python train.py --n_layer=15 --d_model=224 --n_head=4 --n_kv_head=4 --head_dim=64 --d_mlp=896 --vocab_size=32768 --activation="gelu" --norm="layernorm" --norm_place="pre" --norm_eps=1e-05 --positions="learned" --qk_norm=false --attn_scale=0.125 --bias="none" --tie_embeddings=true --parallel_block=false --extras=["capped logits"] --init="normal" --init_std_qkv=0.0233 --init_std_o=0.00425 --init_std_up=0.0233 --init_std_down=0.00425 --optimizer="soap_variant" --lr=0.00355 --beta1=0.95 --beta2=0.99 --weight_decay=0.06 --lr_head=0.00595 --grad_clip=1.0 --warmup_steps=200 --schedule="wsd" --decay_fraction=0.807 --decay_shape="pow" --final_lr_fraction=0.02 --batch_tokens=32768 --seq_len=384 --doc_mask=true --train_tokens=253800000 --steps=7746 --dataset="wikipedia_en"
Each number is 500 + 40 x the weight over the matrix's rms, rounded and kept within 0 to 999. Layers, rows and columns count from 0. Numbers have three digits each.

# layer 4 MLP down, 224x896, rms 0.111, rows 63-120, columns 448-559
505583480519508500501457579560455521521432498450508540445451554478456513490511465546523464412603532546544488514455472505465491429484509552563568513486487480454513473465525614565452555525511561518519476440479462493486457451510477459491462476494463529567534531509511475494530504574549464524538483515482552542505470538434509494520409471441
485442520458503500514467488449454488445489522548499521497592454529444528486472485493534461507487468464462549498495477521501518523512454501550552432480528413459591464555495505449501432507458524457483513448564516528464518437554441454522506552574502555605489475502452498561540523565484521536565470447546518422478444486479485512435503452517
499489476504494505528503558471509488525481478546442474408542487509507468530556490541474492496484481544499497477534483543509430453462498554482539411524526419550418544453511484505421512489532461510398465510546526454498483472503461564573511534509457447530481523508483514529553476557506537574506502457502500499528523532442525517485430476454
453440490510472544505427492490477468532541496441576610508531442523468447471527518551470451496534505478522473564502490591466534457551459483491496522471505455481517469516496459432504516545609451515539447423499474555502471513505493498499507482506584432532477553474447536484520494499498498496521517482513512498466548647529456527503534506459
462493491469417586538418541499457503495499550501534503513455449494419563455553541512501502552515491564540530464471482481548481475470511516496523544517509497483537509451487481534486523434406462537537526492519515512544508522530503532502462585523492493489480524534562500492416489435505467596547431485528524542492487538446466509490522510538
494510501504495503529461549481487458482508477485463536463499525472532448445527430516497505557485587472518448509405501567512482463550418490464518475505479554537491527493461538506501540476531539486496559493526567389483480456577507473509465501490444497485526471467482527459413461508572511471455560523511442484478473562463479448474523508493
483524528495532498503533473476458550519496492420529488584502495471480536530502470502466502573526471457493545550515529461488490514530537497448499389544409525493435514472494521522500422546482516500497483466454439534499486537503419545480511546571431473473475517476481528553601505563527518485562482585438525535449461507483555537539475455502
475544456490536459548512512468516469433527445518463566457552469537477471528570499394496517534520522502476540524521509569519568512578530482484464558512531460533521455480494518544481528490499490502536454444513516511474519475492525516538576478509515500446435516570464480468485511496451498466493474487547491523505503504470477477503427509553
543591442491518459438541489472522533500494469465536469497453409483578539493579487466480543463484531498417484518487516540428428491579547530513540507467535547461495536462476458520514578398452526468553450532433500398533521519501533506452515547510515509539479498448503538485465449552433487572505531504478529473510499487508504518480460479530
572562527566495473518524503467538499555533558483459459463485541506510535561467479460459589501528476470469571507428545509554414542511443507535529558458497493498499469538518464492460590503500432497436546509463560496489472484566535528488541530549437494611468491490486526533462435446419530501463461487533527490523489514516565558429444537480
529382527482508436547514561490535498498438463406441478583469583538469560483460520492467515437473536453526443518475480441526579458498462498488509545523520483477526538466532536530518449549527486500462468453525477475518455494571558528463491461461537476570517463518567548541521446525406552517520436523443458474491525512511383552438504529546
495493525503506513579466536483501551496515489505498552530582496454464455472529514536480429558417526420477483487486509512488583448481502487489475495559536525483433512494522467446438472469512473507487485558513499556500510508484488425477533498488530602505417460546473478441543536508535558516431563530601443573505485496491506517540475499505
416488555504497546481521528506556511533543518455493500491513500549438475495529503522490445464410505518447455524453508589477445437532539534501463485472526505498478519496532462492454471496463492451523551566496475459530544510530536525473522483521444510423528483530510478488444555454519519441480541434518526478404486436432528572498464532522
497542471579482482511492420599562515464507468489517475567537502498514463524439574527436571598545561487468482547498532488468516427497532459539512514535503474480511528545521440536460474568512403483497499525508541469553561529407390512474499493501481527470506518489467510565505502442414439492479452462463454490478490541463480490509618497551
488568482551476563496485488463388485518475502451395519519469438466473395509488514452484535396441484530478526491473460527434533516459532463520479432547507510561511549496515531563500487485479484528493544491470461572519470520520505486492487492461538547609498489504543524450459481561549513430487459527495548624529466493549447517510496537477
553489458471496465477520494522538445484500546501396498502535491511532515480480532435529475531509587541567513518408481523564458480491515510466445564451478509454500448496509507506495549570473458458525546454543502495523539480487517405505496509509518492470502511463539491484606420473608503464484503486473431510527456573554462500496556437464
540478510479568512483523442470522453501478513461529541501473527513506509493475524466547428562517397411499523508566436530485478436447567526472450490447484425484498528446479426522453483488551524459512514537556548574509542495515504533545559521465505505530571553496480520472514452550440546474495487530449526529457544550422439495525434554486
522512444484484503513562445488449501523474534500601502507555477456554455538443508500541518594474554515461522467524526471506518467463492509376548466526452535511460459469534492495470485536478469493504537424521504526485470524511439511514486458503583462539438502523524491440492487521461555470520541526451549508503526573494491557529509515573
502602476577569532563498574451501451414532539504394474465500500594520518475612552537523576464548426507498445486483492484525456509572469512509504461467502508511550555510494564533497469559472479522489491516479526505459468498530474535459441505503533483444563539495508514430461493525513459473489571490500455483497479465525492462513554542453
498510481554426468449488501468532561526546519463455464555529525537561432507466528549468433464519525510438491485500510447475521548567489577471494521468515489477535494412459553476461548519449514442492534415439535491504508527460512453570495515510477529534490457519482548505538546497551499516543527458508541536490513473501490461508487554463
434418487512460485430496472562461436487480507490529469629440488526489550518516518460509506476465516392479513459480444503414554467461448537455475471566464476457526558520495473552409581553609516421568563621519482497481474511492506455437606562396485483440544535450476482558372392524469512491395449556448598503489449536442472554484451550484
572516486533436584491547529462518583567456482409612505479480467524512478512515480591490570475488483484449538545517492481512568519512542508397519472554496442563506457490502532546490467517501506486489475492480511458550553444522602488485467545506501561492498502441545514591549480582492426503437561574538508487502547484495576491548500574545
468497456527414524499483495419438495541510553481491562513451534543509458493560498433537456447552472553465525471481418485508497499475445466504513504483507556520492503520510475474493535477510472520511529446527475472546551471576519593435469486492536550535455481459568510486584521507537541493471556477489528563512498491543559543505455517508
531590546550533531518531505496529477478413485468527548517488481458473506490521508428542505544518577467416502439541482499512533457534624425498471508520505509533575491484494513464558542466561473522504468483470492518445405414568575482506548496486523548507490525491507487483495527435498442500537444494484443537435503467513478525499547569510
523584554497532477549470444474556471525537543494562466464523460512428508431527484446466470466475535485505562551452490507498497501534530460456554422515515504511474467490478526481498513430509567544505522456387529474523563549484501531469469491548427551540541464486517475453552473596516511474474550453589469507412561460516445456528474500443
516450499494484507515477484495450485545505492483608541489454510476461501492426536509577498530494496490560549467454561510531476520512502538485486473525475474531495471546573445520475475468529523470499485513483523498506499451497493532492482502559578485477564503557501484472501484507564556466560487536503511575499524533554560492486473488497
433542485542484503511493473416504441398540443549448413496571434471515542468529500430436537474564496541471566458469454539424483534502482482532523555493466515467527489498453385510471575463505526499474523535532568439532535536468502575458514491526481460511419491520551464451459524490525422458507548587532440495521499454502491553521495504436
487485526552534449558484461520513442533498493532520485526513520506567510478572464493418528468474434509530477467497488509477501517587462446515511563548467508473446471518506581483518517483480548491483435478513477538442454488569548508422513466516489562476592459449450533509526464584472499444466382536489570487498579583523506473580560517437
523490502384447451478464468484479494543529491493504468515530434478435519532452548473552433514508485484459465472519504481507470459523537450493400520512496545502491519461456423547507557506506521571403480466580552562502551571531539505499473527471618521476521562467383531522476466500443512518546516506524535507471513472461491484481484510566
547417622490513454479565513498475498451522514525524528543523465479528537519501583492507451554570478456512456409537518550527526452504523589471486560538526584444464456489548539463486453469478513526484476510472403546539517521470477470485497443474464483441464437463524548553526552626588548560488466533495538476473492477450472533429504522517
521473470456498512533448446458494467469507489471484504580467498515535470519560570563570489526538501416520566564563515429472530520514451530573557485440510499490466481492566576492538459534472501596500527450500570409452533483531482517525477503557386523538495541487494438488500501513461485563510556520462466418521512537443455490499457446514
521582579473493516554535517519450548538493510434394489517463508586574494522478497524492482486585529526561454492570480493490464528598489549517468524492532513481429487539485467561538460418512528493539490457531538500506524504485542493490561544437437479471533482501518466510522571518517495525533516511563485460511486480498468543508478542474
503444531494520513596456458493508586508536481475518528503466516501488443510455509386521493574456485504529455441510466513498531506481499476470418462527530466544491463486524485472522498462539495509506376552532487551509445514563513520478588461515581487493464528539486491499480489444535499535565406553518503500434477496512512465503527622544
447520505507480430514467495604431455526467608474489430501529489464528474466453433365489457555473511461487533540480459507542461563456524451515571457547413491540444574546491530442429561518469461462541492525489468495463471468547462541433548463481471439567501544458542489544556494484472441523488491487459497531505537526504455487530477506453
490506527485509497483477468492533500458493486478447479549439442422494513479453519426474480537463530568479439529516565516502486519558481470511516553553480540454501521473461464512448513519450417457465463529510508452539505511546490508573515502443411480530510511517509458477471501499459382540537475456476491540549454571517516445478498491524
486503557526577482523496514478510512435498432518596445490524526523475538511543489472558488448499458535557481522535543521448537491487497537478558475526477462541503439506521520455512497493475562539486481542502485437456551494477481484511565534503509475477529534564468523537565539532482515510550478534483492465502495509467503490527487514524
408396517504572528479510474528496526518519511460364493554445469577476492519438561515515587457596435479468504583448520430546576555445552510555506484498548473507507519454524528493514473503457499461441392491455542428506461455507534486512461457496449497448493525501518536514485501536516445510459546519537528586480481530466508530479524502565
447506453494516496408555519458506504543446515468570545536476445469499484516502505544497483471474520478496579513500530467580447512443530543515534518485548441515601459527474550540512508437483469506484440513457524525560554543499477460489516506541532516498559448444534476518515518446402503514499521546509505460467524468538548578452489445547
518566422539507529529488514512535492499426476438499492500597544535537564528503498565479435560498508433494485566504463542467543540531589495456501428545553537525526515509498439555468502419492564433518522530454386561506465472561416478526511461535487527415484430492508496511412505497419545591471439494473521516468570552434489513504534580522
470524564509502485527475520509493473426525493470448486452474508460499522504429477459527485425501553507494503540464487487543419484484520517474515508514528501467494487518528474535554486457483476419447543449480494520556435517488470541506503523468484517502488494507454535453456524518443521494507501556485495540548503483458479534432470539541
501501490490591454534516480485474524516488499464488479534476583519488512543489481457465509468500456502452582509468549522549522521476386459409517482495475502508511485541549488479529441525451473483515478492506534534470524518553435420536498607539556484497514493464493489507525475481440509491506517568535602515465487536515437537550585454487
488536513521470560518489427529520483469463466534531510488550467506478482510507517456413518440547528524510437485472529530482477488457493496461543522493503511546476545506553529493565465481542543461527471572496486536522574550521462468533501495493475520472543515479460513589489513461513518485475516495511463485522460560481468483407467509565
468461498486457497497454502514499495461409501573461499539428501490494558549498561459559479471566462474560532484490545535558493495464538416504502567521489570525620478513521427484552540535546489462477544571459538506441530517522542520440505475493515503432509516533434482537552510482484511504553441512523476465526528567518508511460492459478
510558522562524510435460496527494484502455550525565500515433507511474530469435468451535411507520464578454429503545584513577521456556552527444514495483528529480592444450416579482484523467504509455561496516529492414486459510496519476449511468452471466585444519559454473529378494496583427511449380478523463481522494410491514556510457457495
482503502502566467531437511435499514512436514570436438495505456524526587445566505426456528397501476517520510503501508451485453538564518525478544444516470456472512463505467462466477579568562494497536489535474537475451545483518511534514464449489567505477504475500439402526472532544499483497502543485493520484532476515548554505523531566499
519587493512502440562508576431496461504486522508451515523557479455471432489483504549500512415515497469489442461465539519542539486526482486493563536482486554596526576494491499542591529526513462520498474582512497496536461441525564515468506509500480563538499514512498545526450541427496537562465507550479473433493488507505492447530512473483
581502465494444532511454495530493509528526486475567437473509553495488581488549493519522548516502546481535495522454454562525388489536496510480511525524536480456521491486491464396537484493512456473538537510548498466473546471492525564477410539555524435546436513505516458479484440515556426548601492517483477449536464503478522514578523447458
522439519577496551461452479490553487511521457511491484506514437536513564407508527554476411492549511518532460539468502548575523558556509472549525475506463530546440501467451531544498441556512494484511484531488510500443544504495533435556468511482467481471526533495519539480565562499512489604531550546458549515520460522479442473446497472489
529539438533544445481449545478404596493513491494533525546439459558532501505363500544545532552553515527450533500597515556495550477449529536561432504535468498516433429508480560495369483510520552482458502454547481487547443478560568415503479511454499473413547496493586518513579504555420494439442531504458523451476496528565515523516526486523
471508493478513508575454582458545524513564502581499498434506499510510495526510471559556572449508511479463467470525528484486512525511533433515523530476442476465493459488504509520533528472440410432560448460487544499488513450499468527504511549521493521593485568450530490486501476516524599550499430533484558462499519520442479506492492514521
589520505548505544496481453572493482436447543516475533489482501528510494478516461541528520500546478442527517574466555519488507513500486506510570445547436449516522508513502539446504517452497461562481526426460535465416515515467508467516479382505483524476460496482501545546547510532492528503487545491541583502537458540595492478538443493463
475458438537424470503495401524497509511517527545487498530515530518620465512525481440533429525516497555520533410419532504535411498496480476403432448426526470520537535483506520414441574515533463523538547540430503490545478441507443577467487414466476472497521557456445479517461551490494529460533537532482491544506485421491439548494422481481
456546489511477495470519462506526486493498474563455476495499495515504555469422470470497414491466391507531474517437498502503545526516471501449508531513531500484495514485492467549513489610493543455466491608516445537568522497541536506461530529535552457555500486464520479510534506478527466517479545472465469474546508542507525459469533490481
520386524535516486487492461492481501463460541559437511528485481546464533526591493473381512517505506569527447530499548492520509571511438513492545491557475446477469521505536424481504563500412481494486475514533506528432478522424463395470531468547558565526515519487356529425564481497483446458525529586479506489470402450511535404512522529451
592574474493516459495506439457514467522483485492594533504525456434469465509541458470451490529555483443480533539484518501463523417525551561485499514537521480506488523482497498532494527595567504470514558494530490498474586534431512543476532563474533481505554492507509544505479444484453456563506462444580507566498497454453527471547457505568
447412535499538419553521520502469504481466486576481538465521532443482503486482513468557531464494462442541477545551461535494522532543546532492508563553487556484496541520441469456488494597514491505523432500481481501532485501483456485554501401491475464542460469535517513480546495532521524464526506528504494474523570541531448457524527540505
525543545539531497484503447482478443478512519517430462490495551440437482524550439490519507514482504486476537490474476508428513484487455520477502450511463513465500409539483458456451540449528521502563498440557510561503417465524447548486464509503498540569432489482472487497501514464490508571500454533462486466478459533545506512521473549456
576512473536457501470473503464493450526471499467568588484513468455485487464536572522454453457438527477536413447472554535423540489456504534485515599472581464479512496509497470521565480524581498533483536491491489566465498469536488405469485512517569554481454435468473572519436461487447541549557476454514520479524491487515516550470512509541